config.yaml
n_layer: 11
d_model: 896
n_head: 7
n_kv_head: 7
head_dim: 128
d_mlp: 3584
vocab_size: 16384
activation: "gelu"
norm: "rmsnorm"
norm_place: "pre"
norm_eps: 1e-06
positions: "rope"
rope_base: 148000.0
rope_fraction: 1.0
qk_norm: false
attn_scale: 0.0884
bias: "none"
tie_embeddings: false
parallel_block: false
extras: ["gated attention", "learned residual scales", "skips across layers"]
init: "normal"
init_std_qkv: 0.0191
init_std_o: 0.0237
init_std_up: 0.0273
init_std_down: 0.0273
optimizer: "muon_variant"
lr: 0.0102
beta1: 0.95
weight_decay: 0.0
lr_head: 0.0102
grad_clip: 1.0
warmup_steps: 200
schedule: "wsd"
decay_fraction: 1.0
decay_shape: "linear"
final_lr_fraction: 0.05
batch_tokens: 131072
seq_len: 1024
doc_mask: true
train_tokens: 965800000
steps: 7369
dataset: "wikipedia_en"
Each number is 128 + 24 x the weight over its row's rms, rounded and kept within 0 to 255. Layers, rows and columns count from 0. Numbers have three digits each. The size before them is the row's rms in percent of the matrix's.

# layer 6 attention value, 896x896, rms 0.0191, rows 146-208, columns 336-447
102:117123162121122148103144117125109115077099125135117127102094098156148085109084127147123120123130137144153145105111181097155157086115113137124168178119089117114153140137171149154139128158108106119139126103169168142189100109146130148178124127130127198125119150102140127102116162105110096093157134166152115110136158092125099147124149109140
096:115167152103151108142086155111128111104134149140104153152106138149122111115184126113148134070128134117147158154108162114117141139125112141129134107105075144165127136158128139117105143123171099157152117176185147144122139151123148108163104143155119158140125099143147099153195139118181098104153104158123134144144141133117124100113146169105
097:145119107107111146141126126144108123123144102108129129150125125103143155140107149139120145119138138156116171160057124130101145160121121110144145136114104126156142160134155098141146167087112125153082114100095131147135136164106140119159133187144084130122170121102134138105151152119126154196100142135106158141148190104130129169185149128124
105:124089137127147114124124156130098134133126100111080145124121107183103146141143124108144140129121126130130151161151145151127107127132175116111103123136131138171131087135127115128145107123162112087130134124096121112131137137090151129114157094124110123104119118122115106080140198117129115134083165177145113101096086097079114115152110135128
107:094155097089127087116170129157132124112116153100131150069145117142151118141101093145109114133127110160083052098181144138147111130126108129170142114097130126171159134121144178122111147134147168151120090129161149105173106137142128149136176134113123136134101097108142119109178102103107118155112110176149104097087088131122104163129138103087
103:157080148135139098113138074142097122126168165163155096135103114110125118149139167116172131108111099123141076169144139132134073093103152104090131174130100143159119155134159155109116118148105125129138126111118159096092098136153139173122087170148134137143123150139149099139154127147126101128129148152120135144109131144151116137152155151125
103:144115162086174123147152078112116091151113135139119086141119087097159157103113150107137147151124089142149130122111124116109108135099105115157175116137152076138125090169136141160150101098095141100106147129100122134163097129093134122157139125139095141148136112098136144147124122127119117138117143107156138094103140132196132143128121153116
099:129127100128154153116075145201169133101105124152122133163129146131140130160119119124090166121109119138127151143126138140152114146135107178127126145145119107092146163116106112166103120159113132152160115117096138155139123136097119142131148100151103164136121145122078130115138104102134116111148103123090187139126185100154170129097115140144
102:094106086159153087084181107085113111115068145139121137109176102138139116079147082141157098132154106146132090102110122117085149118171099135169105144096161150143135088128111112100076120111140183108157125121115168144107098154109103126125097181183105101125114112141124120136095137146133123138107150132151139160141140175151144107124100137121
098:131151096125156129136148123138121105137123164150168128121128164134147162150137139124165139110106102118132151096114152094077099115138136102152087128105127100172121182086102133088123130137134162145123166107135154130169173153172150111119159155138106156111120105148151150106120170132140136128099104122130089108085168176149129113136095108140
096:153104181151122131127115123171144125092102113125159120120110133111139126112166108137144147080087152161064164121121168125151126128161099082081124108125171147135126149111133145104107103122134130148134116117087116121118108127132174131118120137150121116152154120146128114133122151185116152127176112123139057119104150135114126115127093109126
097:112151108063101147123160154095139139134134118122129131114103112120138131122173115140113125128110137153154163128129123117081144146139125146188092139164185151130107170126111147143097131106114114125154082106118148123144133151109104082116121121114125120129143095146129149126122155130148160105093129116082093092131110165096141164128131165091
104:159167136146125110145075106122129126148143109087151107125088172129108151133136150081105131129089137095095107096105031107133132103124145112169084148126134157182108119137139067105119124108125089113114111149126134126145144082150100081104111123150101124112137139121104118125137090098135115114134132168122088159138144139161108118155129098121
096:116097140148148139134142138142146144143103107134114115126130130155136161090090106099124139145114120170110115157137170090123137117142083192108128173111116118157076146136175141116114123130092117109155168103116126146174124115154138154132125154125098162171120119099122139110125146113126104154122153132126140148082108141134082153152130139140
095:153066127123083118137128151132137116167099175135168131105134109133124134144117116103144115163113133142133129134129146119111104158111124129126136103141100149145141112120147103095144121089131146132134082092165118161110149121176102140124168149107105126107159117153111062106112145149158118130126150135106129088152158123108142110150123108139
102:098156149120110131092164123127100110120122139146132170143103159149132123132127096126125159147161079130057094114125122113093117096151127119180126110153123131175166096107137160140114103106113154124176115100181150158128128167124179139142147126083122103092157108125150143169147120136120092143094124172143109133118181136147125105143085124084
102:102142155097123086145159151100143080119116135122150174117090145130143162119151121094117152105152138137135117126130114173089099088154146124134131112152130098108105131115133153082131152132123111126172115224137095122173167102123174156139178122119127164136164109201141134130147089128122131137109152175121089091106147119143126128144098103131
104:148124155125126138094137137149136112091144134168109147144133109128095146078098133106157124092124149091136141103140114136144143082148109108134121132133145113100124071157139119156122176157164146128107126149080137081178083096143176179147142101149076154092111154134127135098155178113129103094151179095154151124125152115137147104117091101117
101:114115105102139111118116152167128145115155128117059136155100096123118114139133090124151167093137133096127128172121144107132145166143109149073118074092111080097084122115163128133119170130154133154135100083120135119148101162111152153161088122131144182092135118139125120108110114110098109143131095147150159126157126149067142127136138147120
106:144108121144120149109126117140143126141145107157136141090128074158107109136119134113118093135145159142130145119095150176159115089125146136069093119134147164147145140124120155155120149122111093091142112103136146125145111145123125112077157136100122129143164102144106152157091117072088079111103102103106122105148099154118109108127135177171
101:139134151128142117152120125139168155138182132133197120111146101107113148116130111122139100123160117144099093121127117114107117135141122158143151152129129137131137097120110137142112141123134119109136147140103104148147117145121129135154157115154151167100101141118151118137114128112162113170165138123151125124147119137126112098159115162142
102:168116113111095135147160159119146101148167120135133122105148144121121112138155144144142116144107167120113115166105124142094127130128109191151115089126153123130152123150119093096109111133070093099156102114170090119113118099181116120160123126116116141092170153155102119122105094115151140129165122049127105091170134104145148154148127124151
094:125160117150138164125130147108144138089133139156095165115143088101110135133141166145114186099159102114142115114145101103113107089128169098127105151080147104138155137139155128090119154108137138145157132137155162095141126122150130120103120133139143127147106136137155123121150112151113118086137091154122100146117137138111115082155154109137
098:100132144148108131169090144130130114127140121118129146158157102116106119133118160085151147112145140155125153150127153224144097082123093100162100092112139146133146158111119143122150122141156116101139160119090145137160157076134071152083105112136078104072125192125152131154141157116119138109121174151123147157109095113149166138157129131122
099:138146128146174115139101061108158154153100122157101143150107133103170166113130174148188174135118115090132154104137138124158128133132125105133154123142132093092102103133134123121094099159135142159148092182144115149138137157119174126161072140115123134136159155093093129132136115118145146144153149147147132124136093142125106107147117111122
099:186146156140118130091166098103137106171132090164155140125115114151150128107117128156129136140107101064133110134112134136162132144121130103126106108104090125141176145174149100103095157152092135153129153120132139132125131136151138124138140127119082125136152151118123101148149090161116139092125105123121067124131160165138120111149126113143
108:116121110078128097132127103115136128124113134106143142112127140110151112125141135086160123128088147128155177113130170120128155169109155106139110094106149116127114141153125113130118110127120084110129103141077177139108138119136107103104139120093107149107064155148119157158139148110082080121182114142111168088142163124084127083109146103160
101:122135083115096095080169120143170111119185116186089126104112144158155108115084095107117145168117125165133106177115122124129133108117112158115141116146138146159150128100109103116151113150172161140108124105170126124119137142092091137125146131139102139152110142121131135131150113044143118155150149083164083079127105132171171137112130094096
101:118108146094125132148135135131156141127101124112109136157115100124126142065110129148110129157162140120115164137100134130125107126112114126150170153111164131124112151153130139158127119140104137103121106149117112158110133116133083071147148158112116107139083106130140150136147148092110158125127124141105160102112102101122096137193171089139
103:099128172132088131122152117130117160121114115128127128163137153123107107155122154141092146122106155123171136151152162127147175139166140153128106100085124139115103101093097125147102119181109097129098138145148121136141144132131110122139098085105134140061110148144157157130089140094103176131102113144112159111093094143118120108151083155117
096:105162121114190131126140113107094114138104138129105167109145114113165132146139121132149091130154110133156127103094111156101148123152131101112137101131069155148163109124141137124153081138098151151140110092154090137142157119124149128134087087137141135109129146132075123173154139142134125085122172130167177144110123163121143108129126144110
098:137111130143090126152095193114119117126111096132165086116119120145115140110146103161115109135124142104127111121124128085179123134127084135147151103116099100133131151118123117109085120107155134117135116106110173115145167164129150151148126123133165136073134137081089118158145129108137162179126141133109143161199152128146121126165189108114
099:109139152103143150147107162140129071154122118162119139141138148140157134160111131103138110161111136135182090087147128158125140137148118138190168114099140103144128096159079121118120135143125159130075135085108106128120144105146094127125093151129166158097131124129146113100122106151161133129142153103099132135106119125098116143130152120089
097:135114071118109142066150089130131118131092112140105118150112105169121125105141095114136105134130128078107134142137128149127109112153125145131175146132090138067123114103079106113158095114122105130125157104127126150163133105158123162151077151084111120099165165090137114149159154095098117163108095104076154097146166176158121127110079133124
105:124163103146085141130122102100131144106116125102117085184150104115163134145100137120146180145122106084099139121105128102103110114130089132077079100153130104138099176139188141140136153112169120141155076138135108129169106112152191120163137167106138142141168110093186133103121144148127141150154122105122119135144141141091142102112126071123
098:135177104098163156149135093136139162077110116147145094101139119114114083097123177120102114143125144080141123100169119144081154141139160165128150118155105120117128101142157126149124160136142093145120123135137156139107140154134123112101093104091122108070177166110143145159096087103131094112145111114090121132119120158108150149096118124104
097:098147109128095123109102133106099183140134161145151129134096093129114072139120159141114104099123125126113139127133111133169116086128109156133110139130145174101164162084154109102180134131075150134131101130143110108151126148135117127146128126097148141118071178087111129102091117129126126115119127066134137132095132108156138154118115154138
095:122118125152123128120115144158107141126106126103113108122144090102144148168147122117167129160123163162120124129101136125080132105123116117111138075152126137145174104129119125135124157082106102081124114119146161098155104114137166123117114100085117150104159102059153072139107140109118138109156094135094107104139179099133142141085122145111
103:145126120134096116109108119114096115114124141151127157129135088136178177118109080091134148100085125130134117155128109137120071086141163121146139149078155154079154118097106164188155152123113140098131073123139119152158100118105138169093155114079128105140131142167145138147123135140168128119166128156137125126119146135125119136125139158119
099:113105094123152141167117114171141134116133123087157135136117108154124128137121104128100154101095150108095133126171156146128143146160134138128138109117106116117110134112125073093101157104108146131116127127129141130149121143095141131110134136118123146136124119134114113134133141154098116125202144100083096155143078146132108133128148148101
103:111134111146130153151139096109106129108143154126142143132106130119092131137144130119127170137132064112127160137145127123151116135147138086173143115112110129101101066096144100105131105088138111125140147114180137107101136139104115166139085141139137127147126109185137141172124152081120133161167082106093097100175112133129140101138151104152
100:145159141130091120102150157128108114147099114131169105148148074109117154126169089123067135118127145132114063137137108139120114151100162114098151169147119121155152137113159144121130136132159103102125152101129150119120152176185128154119131167116119134175106080145150143178135122092145094107094122145138134160138138143116129128109119099117
096:133107114152131112164197125136137101138104155131141159094146067118124104109149146125147114151174116099139160134179163145142124139134128115113131137094120121109096107112153152132120154143124124140123161103115101109126108111102124162141152119149114118140076092164133122139165102134142154113143154137146097129104145134110149138175080146112
102:115105110149094156146119120081150126152095104081169103124140151138161167083136073123137143109145137083129152122129180108145116147137100107144138088111102146135145136130141132142116118133135160147154146185126163187127104081144145166147138109138156147095156130100150152142116132170119102201096128134132097134101152115132164103168124143138
105:101132122119109165121135134121130121123129140167142147116077152139135144130091129171098134120085115080158085169055110130150155119158182067093118145082128132149085118122114159111131172132100159126114141120132143096140156138118139158167148109108136154095137147125134124089116139152107121162137146111117142125144127104177148188156151156117
101:125132114114106105135152144133153128112172132136146144141160112074086158111121114131148118111148147133160100110112126134119127136170131134079108125110071142063125118151133157144131167145100143115111122114156154100133137133104136133155121157140100188120129095163110112103115108137135139122142152079121105107139117138106161116120108156108
102:105128081162129131106129134112101151132104117093158118124112090117132123101138127169114101111079099133204107150148170134133160105115142115147137093166129151135131123104136145102155129122145116108109101097105166147127107150175099132107123120125149131105124145119135122112091098116159112188131101123087078110129108139104135056110107136150
106:097122161091085106128131100099134139143075143099132152159131171103110182146123155117116161102150156127119110113094134137114130137152126123098165138123148113123120127096152171087152142102097092127111087179095115159144127132113121148124134101123119131140117080134175092158116118105148075139167092155108166148191144112123126095167149171112
099:134072122130110091138119152145164091108127118176135148120131151127120123080201106095133173134107179135093139185142112116123147122165152098099121145142192153133117095130134106091132118087133130143132124137157089110120126129148173115134140119147105135100151137154151134093117129093143126117147133127119145084089118106124162147127105103111
104:138114142102140154127094122120080117134108170147135097131116138109123083181100124140113083144111133131153133070103161086103145153083087121119122128103136150115107156121125129123194117115101158164160151114148155134106113145150145132148102104104143084089135144129106109150134179150118097129113133120099099118100164116147128125137165135118
100:111136125133185132151180106108126152122120111116113108159155134092135151118115130155139159128109131177152195136158072121127134121160136107118117131156121091132132131118154109133218124154105145156086135105112143111135080115143146113137112103190107104098152137068175119152129121155179162135126160156104136155131119160140116142115143157134
103:156120119060152098110094145116104101140145092103085143080170115096115141103107141110153117100150172114111093119160124143143129126122104073080133153172148138110157159130123154098084131093132118108117127125124086150090125137113117132104070113140104125156130084116130123145113167136116131102117080140144099115133145093144099130118136166114
102:153131105122128147121127150155117119138111120155099123093108096145086111128120095173136183105142150129092114094142173110147144140137119140117149114140155155126130109155137108112139116122137144153111096081119178173148139166129128177115155126110141179148121124193125104138121096096150119140117119117139095176135122135151126093133100147088
098:141132120189138118147081118130116085133132147123147102145086165106121096173131133133108122123106129074135133118154084159078148142108141133092115098151111148118131128143145124145132143159157184151132126124130089125120104092167136131124147152145126099136112128120167122142114135148096118094148151154061107092083100116135139105135110123097
099:118132126076115119104165134163105125116126146096138082128142075116170139168105104133121153142115143130164177118156143100134147095143106125088079156117112134109115147106128129115112173101132142133135131142100152150129120107102076164216129119115119138102137159148098111136087111126115115118159105165136175138116120100167113141104138159179
103:119173124105111172120127101112141086138109125143159137126138108135096124150117178102154073086154073115117113167131129127143099114133131156101167085139095129125102085170170145141091150123104129177150118114124153131129153142132089145098107131104155110106147082163129164164119067134135108163124164110110141140116104131154120129154132152120
104:122100124127130122172162120156131153154110096165146095157200147133173149146108093131134127124120111117144129140121103130080116115107190138170141093084125139087090131150118112152095114145127110126132116118152096120122106109133155132081100180124112125116154110131115100106157143121157124132151082170124157107147148156147113152115114119138
105:100158123104107116110141101138111109099140108101143146125105155119116155121151143142096178169160156107139162090128123140180143140138161157110108093119132119165104165113114125099127126128156117144125180159113144107168153132116143131094134106149115166120106128151125101119120073129104127165161116121080103146118157157145115131128140145143
101:153098184128132125112107107163123144094089119130143117132068105130138095119099147122168118145144122129149153125126130089129121110093113121097110148096127124162144124130133105144121135114135126141090175108101124163131105132108059152157141126132125110125136139162150118104135071140121115125159101132185136127107124141090066131131125122132
100:147091115128124102105114069109138103093120114147088129109148125156123173140125131078107169109150128110124113147192139155143144122113101107131139108149124143121111139120112125081131104156131160096109110080139123128142066149171111179096115144101124126148153128146139099126126121144134137104151158100205116114150125127134146115097140139115
104:141127189150137064138109143137139137087118121145120099132113144113136105095128098137117121090148129128131121090119157143098106129157111122110100150135151115098108126157128144130140160138148135125124155115144145114094082128156118094165127096105106149126111112149138163162159166132118109076131145112115126151123092114123133144102154111098
100:142161064081136108118125173127120127105110177110114097110124084139162115122103116154133138153126134095148119134135095129110090091139145142138142168187108113126190130184146118121124071140108203150121140128081145131123107136158097140098097151135176122112087125121125104147124128151115101140116132147130082111141110137172098114103117151109
102:071095103132139105127142131123130110141169098133154111152111070152145126166154104100107146109095168157140130145159083114129139171137091190138117133130146151142166126111131134158122125142160096125068127127130163129164175137113103166085137158155181106105131143117128115101108121094158137091160144116148106147132114098149141135123089150135
# layer 6 attention output (transposed), 896x896, rms 0.0237, rows 146-207, columns 336-447
101:126136151130117154113176168106103162160117142107104144128168141109173087118077147129115120113149133137172152119098150071153137098139142100113124142145156082142146105122147141077150104104104125134156100136122150145107135148126114111102145162121072145128131121108084118135131150167097152130121159147115083115115106087161123130126172159128
095:075136112131133128142102112106132138154143134124100105104177150135157143118111130098080128112153122145138170135127128078159127150144121129127115141134100132127121123128149122117116134178110116142142151171122175127145113103100114156137136157165111131131093148144096128108177151142124154127102119125144116115142126140119103122157169167132
095:143122127140091133141123099107152128108151147151098173117098119121124144095091093127057108153142065146120126096135108109139137120148135159136122101130184148125174127120090134145154093094102129100136121149129104133144162115119129131152127118136134160107128143115107107133133109064103180186137123078121121142147150176107152136119159119124
104:136115111131139111104147168153059110078101115151155089117100164123125105104112129100133106129119182136127124105125188164135140106134094116130125140141099073177145128172117112112103173134114081139130123119122099125135150143108135184114138072122144143103146111105119169146146122127161125135102164137104099099118114129114132120122169165147
105:118095119135156160104149169148146160110142137130131121104166100139114134136129147139158113100108086112133102126112117150118129161115116080119094128129131107116128116085089123138119100101129145116106108115117166195113130134143118151145197130108096131107128094114091153174111162071101131125148136141103114112141112148149125142128127093143
101:091136109164112127141146143150103115152124165117109150111083114143135130156171121131166136128136142091116118173105115137151082096123161103130148163167107104108125133134125093127134129136134121141111157144126147185106118162083080162131105106103116135144110158155169160128136191080132109097127136131101094162158114114162149151130111159147
103:141138152134154092120157112094095123083096176107145094144119102123159133106137109092134147199143125148107121099153155131146138129055100131173159114137144169147125139157136111159158107155136139057116111123100086136153126103117135154123134112112142147163147129113117152141140094117159187142124137113125116126134147126149102100148132095124
095:100135084105133115124113125144149142108148087121129121134147105109110092150132155155120135096087103098138154150124115124112117150094169120132136152129156048139118107139114118115108124145132112161141151135095096139115142151159109160141091148105171126126078134109144157087148102135161144132157146152142132137159131177155115126142129127157
099:096109124152129095148129093142136173133065132123162151116181133130082135181124117161147105189153137116122109118110116123078106121128114117178086141123125166144160139137127102088117109151140120135131133157107123154117117124143099124115133168082127093156100153090121115143114135116148097133140109159092132146121111125130150081103107124133
098:116119124183104141142145120113130132107151128118158149119136145122133122149106125110129139147149130135117120153134095159166123086124135109170116111126152100145111111120159140124114090110180117098123153112114123109122160144117123156107177127092113153146129134143087143111137157144097129112110146135146111131161097111120114076126107088107
096:124136195163114116139134126118118119156139198107124149147051160080138120125107093145092124117108175127127161115159147102130094130139108109102103158151125130131171138162170150142120168120168177146150124153150141151137148090120167082098124111142099094110130139148114116076138149107149128085135142120132141127085122112129127110152083141118
092:123108131077141081201103135121129166062100114089144108156107132148102152140117138146113112141124123135162153108147108117118117121122075124118116120159148138136100172128143137145149163103142113141145115161075156107163100165157135140108100165134121125111128120157143092149122115096098121152130146089086110162141083142093138133155197162110
101:145161101110146120139139100123146103112134087108132097102111157157144119132179131126118131118121069120140100156117106085131160079136115135149158139087146159136157167125143111104128135146128158146075122169112087140152138113093128132142104120157142137115125109119131102104134157131102113128135133119118112152121099094131157141128137154109
093:101119140130080117111084138144142135127118181151111125139182145109101140101105104118085119159156144121142110147113139133139113129085140188105125167129163131154157147155140148104161111133147148091153135131156121116162148103120105142125126138070100178111124138132103120100115139131126142141145100103124117109183081092146139151151133127107
091:141135115145091164139121114139115112128121133114121125154149138134118115105096131098108128128096109115131127164131118109106145120096116100101128105114131130176175111099146120143082132120118148108150141078131135147123143126118086120119131140116134101119139109118111137137127137124144099103140147112131090113150090133125122154146116139173
099:123118151125084100122133129164143144170155135167155113115132130106156139097083096105113126140133130152117135149132108132127141092123153153175115150132125132105131127138144174118145095109119150162176139109126096125126155121136128133125126136189155123139143097116195153095105130082119093119117156144125105113074146142130140095161168150119
099:119182132155119129118117091121130159140123163123133115111156126129095122145116100092140130124133208140141158108092164181103117158169166144167152101128145124147105143122128167142135144088129134151090149126163159095147112101143147166122134142128119116131116144154150113133126090129126106152142152146155057122132172141105136145132114157114
101:125090116158112149104125179098107160150115101117086158124144158123130133124096146135130144090112101129107130119163124109158155078136149116155119136147116149113100125179106143102105142158111120152114106120118074112133074079115165180128152116132072128130092144138135076101126127145139131082134116109090142164130105097143169077105130135124
099:124125114141160136117131146127102133146124138090054138151114107162165154167091134117071104092133107116153175129163136135111166180154084110104122107120164100104098177123161164210101156125153115143103147172142136128135090093170109128128105122106143113140134168137124147143125122117153102137150125126101147124135140118160066091106136145126
104:115114144088099151088135129159135137114135125109151128141135133157152127152131116152116149167096151097169131117133095159109166124158081100091082146141161127128119138145140117114125135128124114109152139120160155131161143128089110112116102083106125153121162141127144122171109168146142132168126108120122119085102126124120130113152132118133
098:090137141162126136161125151136164135098158115126146071119121125156116142119147123178154172100099122180107090154131089127127105112131118125116167122089076104103140125116119124108134135146123127102132086119139121140145140175123119128127110097113104142154105117130098093136096104118137104110136099104134118126149160112120146141112127099152
100:106114144103077084110123115144118122167129126131131095107172083141136105161105137153121131085133106158133143115083102130129099102120087152086121135094113127114122136144103147119099146161134159113122116107126118049137093107138099115140166095128112130150145131148122138108111167144161158118113125074145126131110131097104105119127135119142
094:100137141160136138174150131158095166122125124120113158134096103142128102130135143106110135116120112101118130147159099147111163165150153130157157135129118131123141132136115137117091106131111121135171130105113136132133157113146134122120150138128102153143114140140171165122108145179103133157122110152155092114176101128106157132150139126142
096:133123119090129118116137150110110125127139111156109104130137128121100139069121127182149128132105059165100142127136142075123100119123167118080119145114112146141151185115074148135137129140120130124098108114087116117155147172187131134145124093102128120132115154158152082134134155155133128146118145103161115169143082118147159157187180129109
096:128176169128144154102144126134099115137091130092112132101153176106127116123159137141166134131116127142120114133098122118152125156132183143126110157143125138115171093096091118080135109097141134127154081167113104124108154166156143116158151115135151140144140136136118142124113164133217128111105151153133136153145204101134159113106102115142
099:114168131133096151129173092080171107184135138136146182129132144127130086113138111105122183140123108078156182146121158095074197129132096150147129109095116158109147124156144128079126100166151153135149115142127138122118153085092081127164091117121093157152124116123130134110119190128156122125121124131145103151174128117153122121150097115102
105:162145147105154106111148132136148091103167128075160150144167117179140113153146105115144136084124147078144100147107111122130110161073154124142108160139110113111119111130143074111104138140155089117141118080131090149113168120094116102125153126127118119159115198133106121139091137114109131130134111153143130161136144121131089126122153187159
100:122133123141126157123146123119162153160167102136097155133147141127122104112148164124107123094081134111175139137116155149123140077146109116111137148154115158121170137129137109101172152154115137127156105121148171100100130131125134133139125118124135161152096158133128168157134105121113112157128137127103111134153125103145122127115106074081
099:157111092160076159115130176177184148149127129106148153143121145159136084101135115107128142156121111176104095154114144116095158107129139144056119128100163128150114144131109123113130123117161115074161088124137136174162143101174141168106169102157141126145161095091128145070124158149173170134161134117152119098127169131129147173175125112118
101:105093141121131163137106073167154144163119153134119098133150146108135121130133122089137106150070168143108094103144144122162156167122114112119117133101119142177109153136089136123144114133134105144115184123134090113169106137120112163140131094145146100105128110110086141145129158144187115112142138186166141103163141117119148113087152145101
096:170166122137128079129126104056122121088160132094106176114119106096119136132125126130125132090113151144102113172124128064133111133099142154101119163129111148103158105100126117141141068144120168096135148138152119128088185110110133106146141107161133183116105125145155122142136115107114123058138186139127120123118123073138108153176121145130
095:104081145119071127181152136141136117128128097142132112089132114122110123105081129143093130113104141113121138088119106128080121135147151127145106136088080125124099134143102125151131131138099156082137100109098108127116147145111112075120080169113136126129132104115068106177124142090123148152084121101130150125134112152095140169086147095100
099:150132098109132150140153134097139141129137149110115108084195128153100155134138133155150110116115118140107091129123105152119119099130122191180160108104126134148106113092120126108143165140108159133085120104137129114140142136128118105144124135110142116130138125145129142126155122136140113118130111156122117094081138152058117126090147121136
094:114126109102104171129079102144121132167117140189111125122134212122113145116104144129158114134142071101125137156104151063160136146068114143106082137127125115093133119124123134105171098091100147087117143165148074141164168116112105151114107096090130099168124131103131135114104126134136138146107085121081120112177090146091131098155155122112
101:109139066102122130098131113113113152131122118106133144158130146135119101096127124161113144137139150122143117117128161115118107044132144138087136130158102118102138101134142113146117149167143137149122163107105115143128117115148088097123121090127148107115118163094085124095104159140128124131131099110139090144135098159162147187136095130132
093:125077122150133154114127081123162144110109129111116172108140130116146124122155106114182108105116099109153112134132095067071139151131118165131142124136105149102113169146099130095087126142115144127109171152110133141149103150127144114097129127118141133128070130135133139135141112131146094131110145093118143103120117160140089132136129124124
095:166079098130124099148148084115125160124120122119105130116093143112157085115123100124145140114147081129106127109180101114162078100138087149170106156115146134101130104086127140110126124129117142130169110114082108125112111157130133144111098123154176074141140129166114113097084126150128153114149152106149124137079101121131107109124131157126
094:107128149149125142142121069137086139123120102139163103129148137168119155124126143110097133165129140131124144107106130147153116125120146127131135108129128121110154137153110182112146120119126116122144098116126113121122155138121155132112111142100128160110141085103174126115098126121108121081130146137159161105105134136099111122143112171136
101:154159132155112130145091139164120133164179119162162104118114105118158142113109095134127164171170116109143127071184089121173134116128133119145168146156166148136115131139120122142143137150125135137108098144120145123122090123154145094145118157115147127136128091149079163144119131122113132150138148154180073137117156119147140115103153139100
097:107153134118123140116146142098162137107171140121145132120085111171100145130125109157131118151131124117133154136101083118115124100132135138089114140122132099193117138149134127112108099152135182145119142099090157137115178121128137125189136128116107104140128193152137129122064107118171129122130084139101137112152155114097128172102090122154
100:107091094102118117133146120134129146109142177121141148153123141140137154172160139123125160151152111117089140137132096126142156118146157132117113153075118111185098136113117116106174117120161137159129110107177120130110127106089127138128131150146137146138130179096109124140135122135112152116124094112094124148155122174105156086128124135107
099:090128130104091136133151120095139089119127122169187119115090087109150098109172130126137108130120154097081140102076133154130140156128157164087138122132075124143146128129165144098164162117129094153161134139121136068158171139078142115120087143123106155146126110133142167146141152191080124149086127123141116117111107135162142121139150125100
097:138173115151140123128153110141098134146134135137112116102144150151142114090111087113112132107155123141082116148131118120096175137136068132166166150125125127125095145080149130129098111080145150098139165121150143126132141099123100174164133116128134137133142133172152108145106094125160063153158142128110075151123113122156119129156116124139
101:134110150112120146097144096128126156158135115142134101116143158128136126138111104124106113180106135147160165112134154137145095085123124102081119118107111140137160131131159085101136163126160128173122137149123104124136132105106155140152134145127122128155142118143115118071145167111133132163164121096121114119145089111160154150128080164136
105:093106139106129166168136122116106121109119167158148156115136185146149099143129132132107113119124150127104125189119134151133129102140152152104121110117152157131117109156159119107142100125149103112165152148128189128136112127114140131155150114144130160152105119143137134120107120163148140116128154120129113138139147116115155122123138138102
099:128177141127100099110120137098104112107136137136167110119145139167134131146097152149102151127173089129139156124131103156150123118121118130097168116136084132155129139129159181128122148139152133165120165124118134128093083114104128148124085100123119146117090067181154131122133092149153116111132127156133136120124113102136110117102096129100
099:114096116134064123128125116128130151111140151104122125121124116096083151055126113110129114119107168131128124136138134088087115117129148118155105110115095137146128104143147132155097123104127119131189122118114097110127133153089146094151139111135144105129140141108134135117099129134115075154127107170093079150132142140116150130139126151171
101:105108155112131086122131106140132140103121134096128106158082106155125096145132142130119137142112108114146110143148183152159118163165158176146143113144079147166131131129125117110094115121094136102118123115148097125203155104126105146119155137182149132151178137095155142110097102151154120126147164124141141148127167147143116169161144162122
099:127083128143183091106138079144164158148153132175119168136154125177159101134154153151099114125103117111144149145108121180160141135125124121141097077116102167144095133104150115142136172150149138127131130116135125136127113093136130145112075110146143110139134146146119104091137105160138118131091156129128148152102132132138155117137095139156
102:122146062099110160119156095099125107116158137135137146159096110136136098151115115119092145119106116072131129168152103096160102114119115111133106150109142096142124082119124139129160136120143137114125097048126126136121121129150129109137139136138119132114152143075116138135139132167118138105127137137109081114130147127130111125133147185150
098:129137115113187154110164129147137153151092135147090176148150099122119147142122119134192118140103131129140128116135112109155131139110108157133143122151167110080177124147132109129167104185155118158130106109104106120148142113101165171139086150147091133113119158083144114092143140121134169120090131129160197100100145135133107170141142117171
099:123109107143141103099098144135154140119126085104146131107105102109122124111128138116135190095156133120136162110165132078157132150152098147168154116169152108126159116129096117162096152107155125116113126125096140126124154180106098153081113122108102146117158066086160171109153111115124171133124094089156130130149134104110137134135134133129
099:143142129111099127111150137170091107113147167140147120098162141149099127111119144090107121099150118107127102125132138119088124108082131094133134124136153123130125129093115131108119102090104123092100141167101110106133087147118127145135092120130137115096131166134083122148143093111127107144157135119153102107085139089155088094109121145093
096:141147124137127099122109143114093123096137133160117200159125115106102154130162144154133127121090106128129108128113091124138122136122103147137146115149118168138150134116126142126109097141115137148137096159121150137138087127152143149128123153147108137103139120122122101125151168090136077092107170133118188172112116104120148135088114115147
098:151159148145132138134100133099149148091142149100131100134152077163120132137113077176141136100140116136086104139109106102085122132137111107097092120091121143096098138110152130143122139137116113134120116108160119150144136091123124138165160115119131125130129117107157126154097102133155115186120130180147156116149123138117111131148095117150
100:137133118096123154109120139094150153109116101127104129146135110148108165125104109128128087103093088174116097111068127083084162129112111176125118114156158146154110160164122120079156126083102110131177120143109131133139120110098120139125132100143123110135130136118152125114142127126162088141147139120110161137120133115150125127148114146149
100:150096115093132146090136137099066127137094168102114143160122150147178088136135164077093108143192152160152131112086129177145108132130062122194138161123175123167119126186119108097143105172155132108131141162147101145159151079148149133114142082096169149162136118118135101107127146105084103111109148178112132109125141180089164100114183115106
104:150130164091117086123102151165129122121126154139124146092114139152087147121080185152087155124148129100122175132162144132163095154164149110093176131110048160170143115095156116134163117124119119093112148179159158079143152163150164097097115092161094116131151142153108139112121125185136149140127129186101145121125123140115121114135121162190
098:178097139100113170120127133117114078108112114143140104123111111134118135099103148125111118155084115114141130152142069082112127133131111103158105132110151128089139099154128075142142117101127111124127142117168162141143127145128134134158094131072151126096146136106148162121108115141096133114157095124147095105135140143162060168143122107166
103:134125116110161120128161133089158117134075125119140092132124110138086108135133115139175112116089147110142096114140145163072121120111101113191125122154109084090124101117132103075100107143092145122139117100115100110145092156130105146149132076142134086131121132143163140108092121122091105160135138110108175100145126123203116116125123112087
103:129173155106133097142147127141119132130168110120102126098083131119165128107152123118096147094124125092151094094122115170083106131108110126166128137079127121122169112110147117116122168134147132113143157133157133117076093131166124147111102098084127088119105143116098138136079152120134136118150145081075112158132109132073136141131138121141
096:099138119155166119121130139135079145090122134121123089126119095106122143132120156158115126139085116129129120138169105123123118125103159124167135120147124081078159108110106090104115132101149110151087154163117169155079111135129174079122128176106160133130151109085108112149122193141135135132136188113122113132131086075168061107109122124146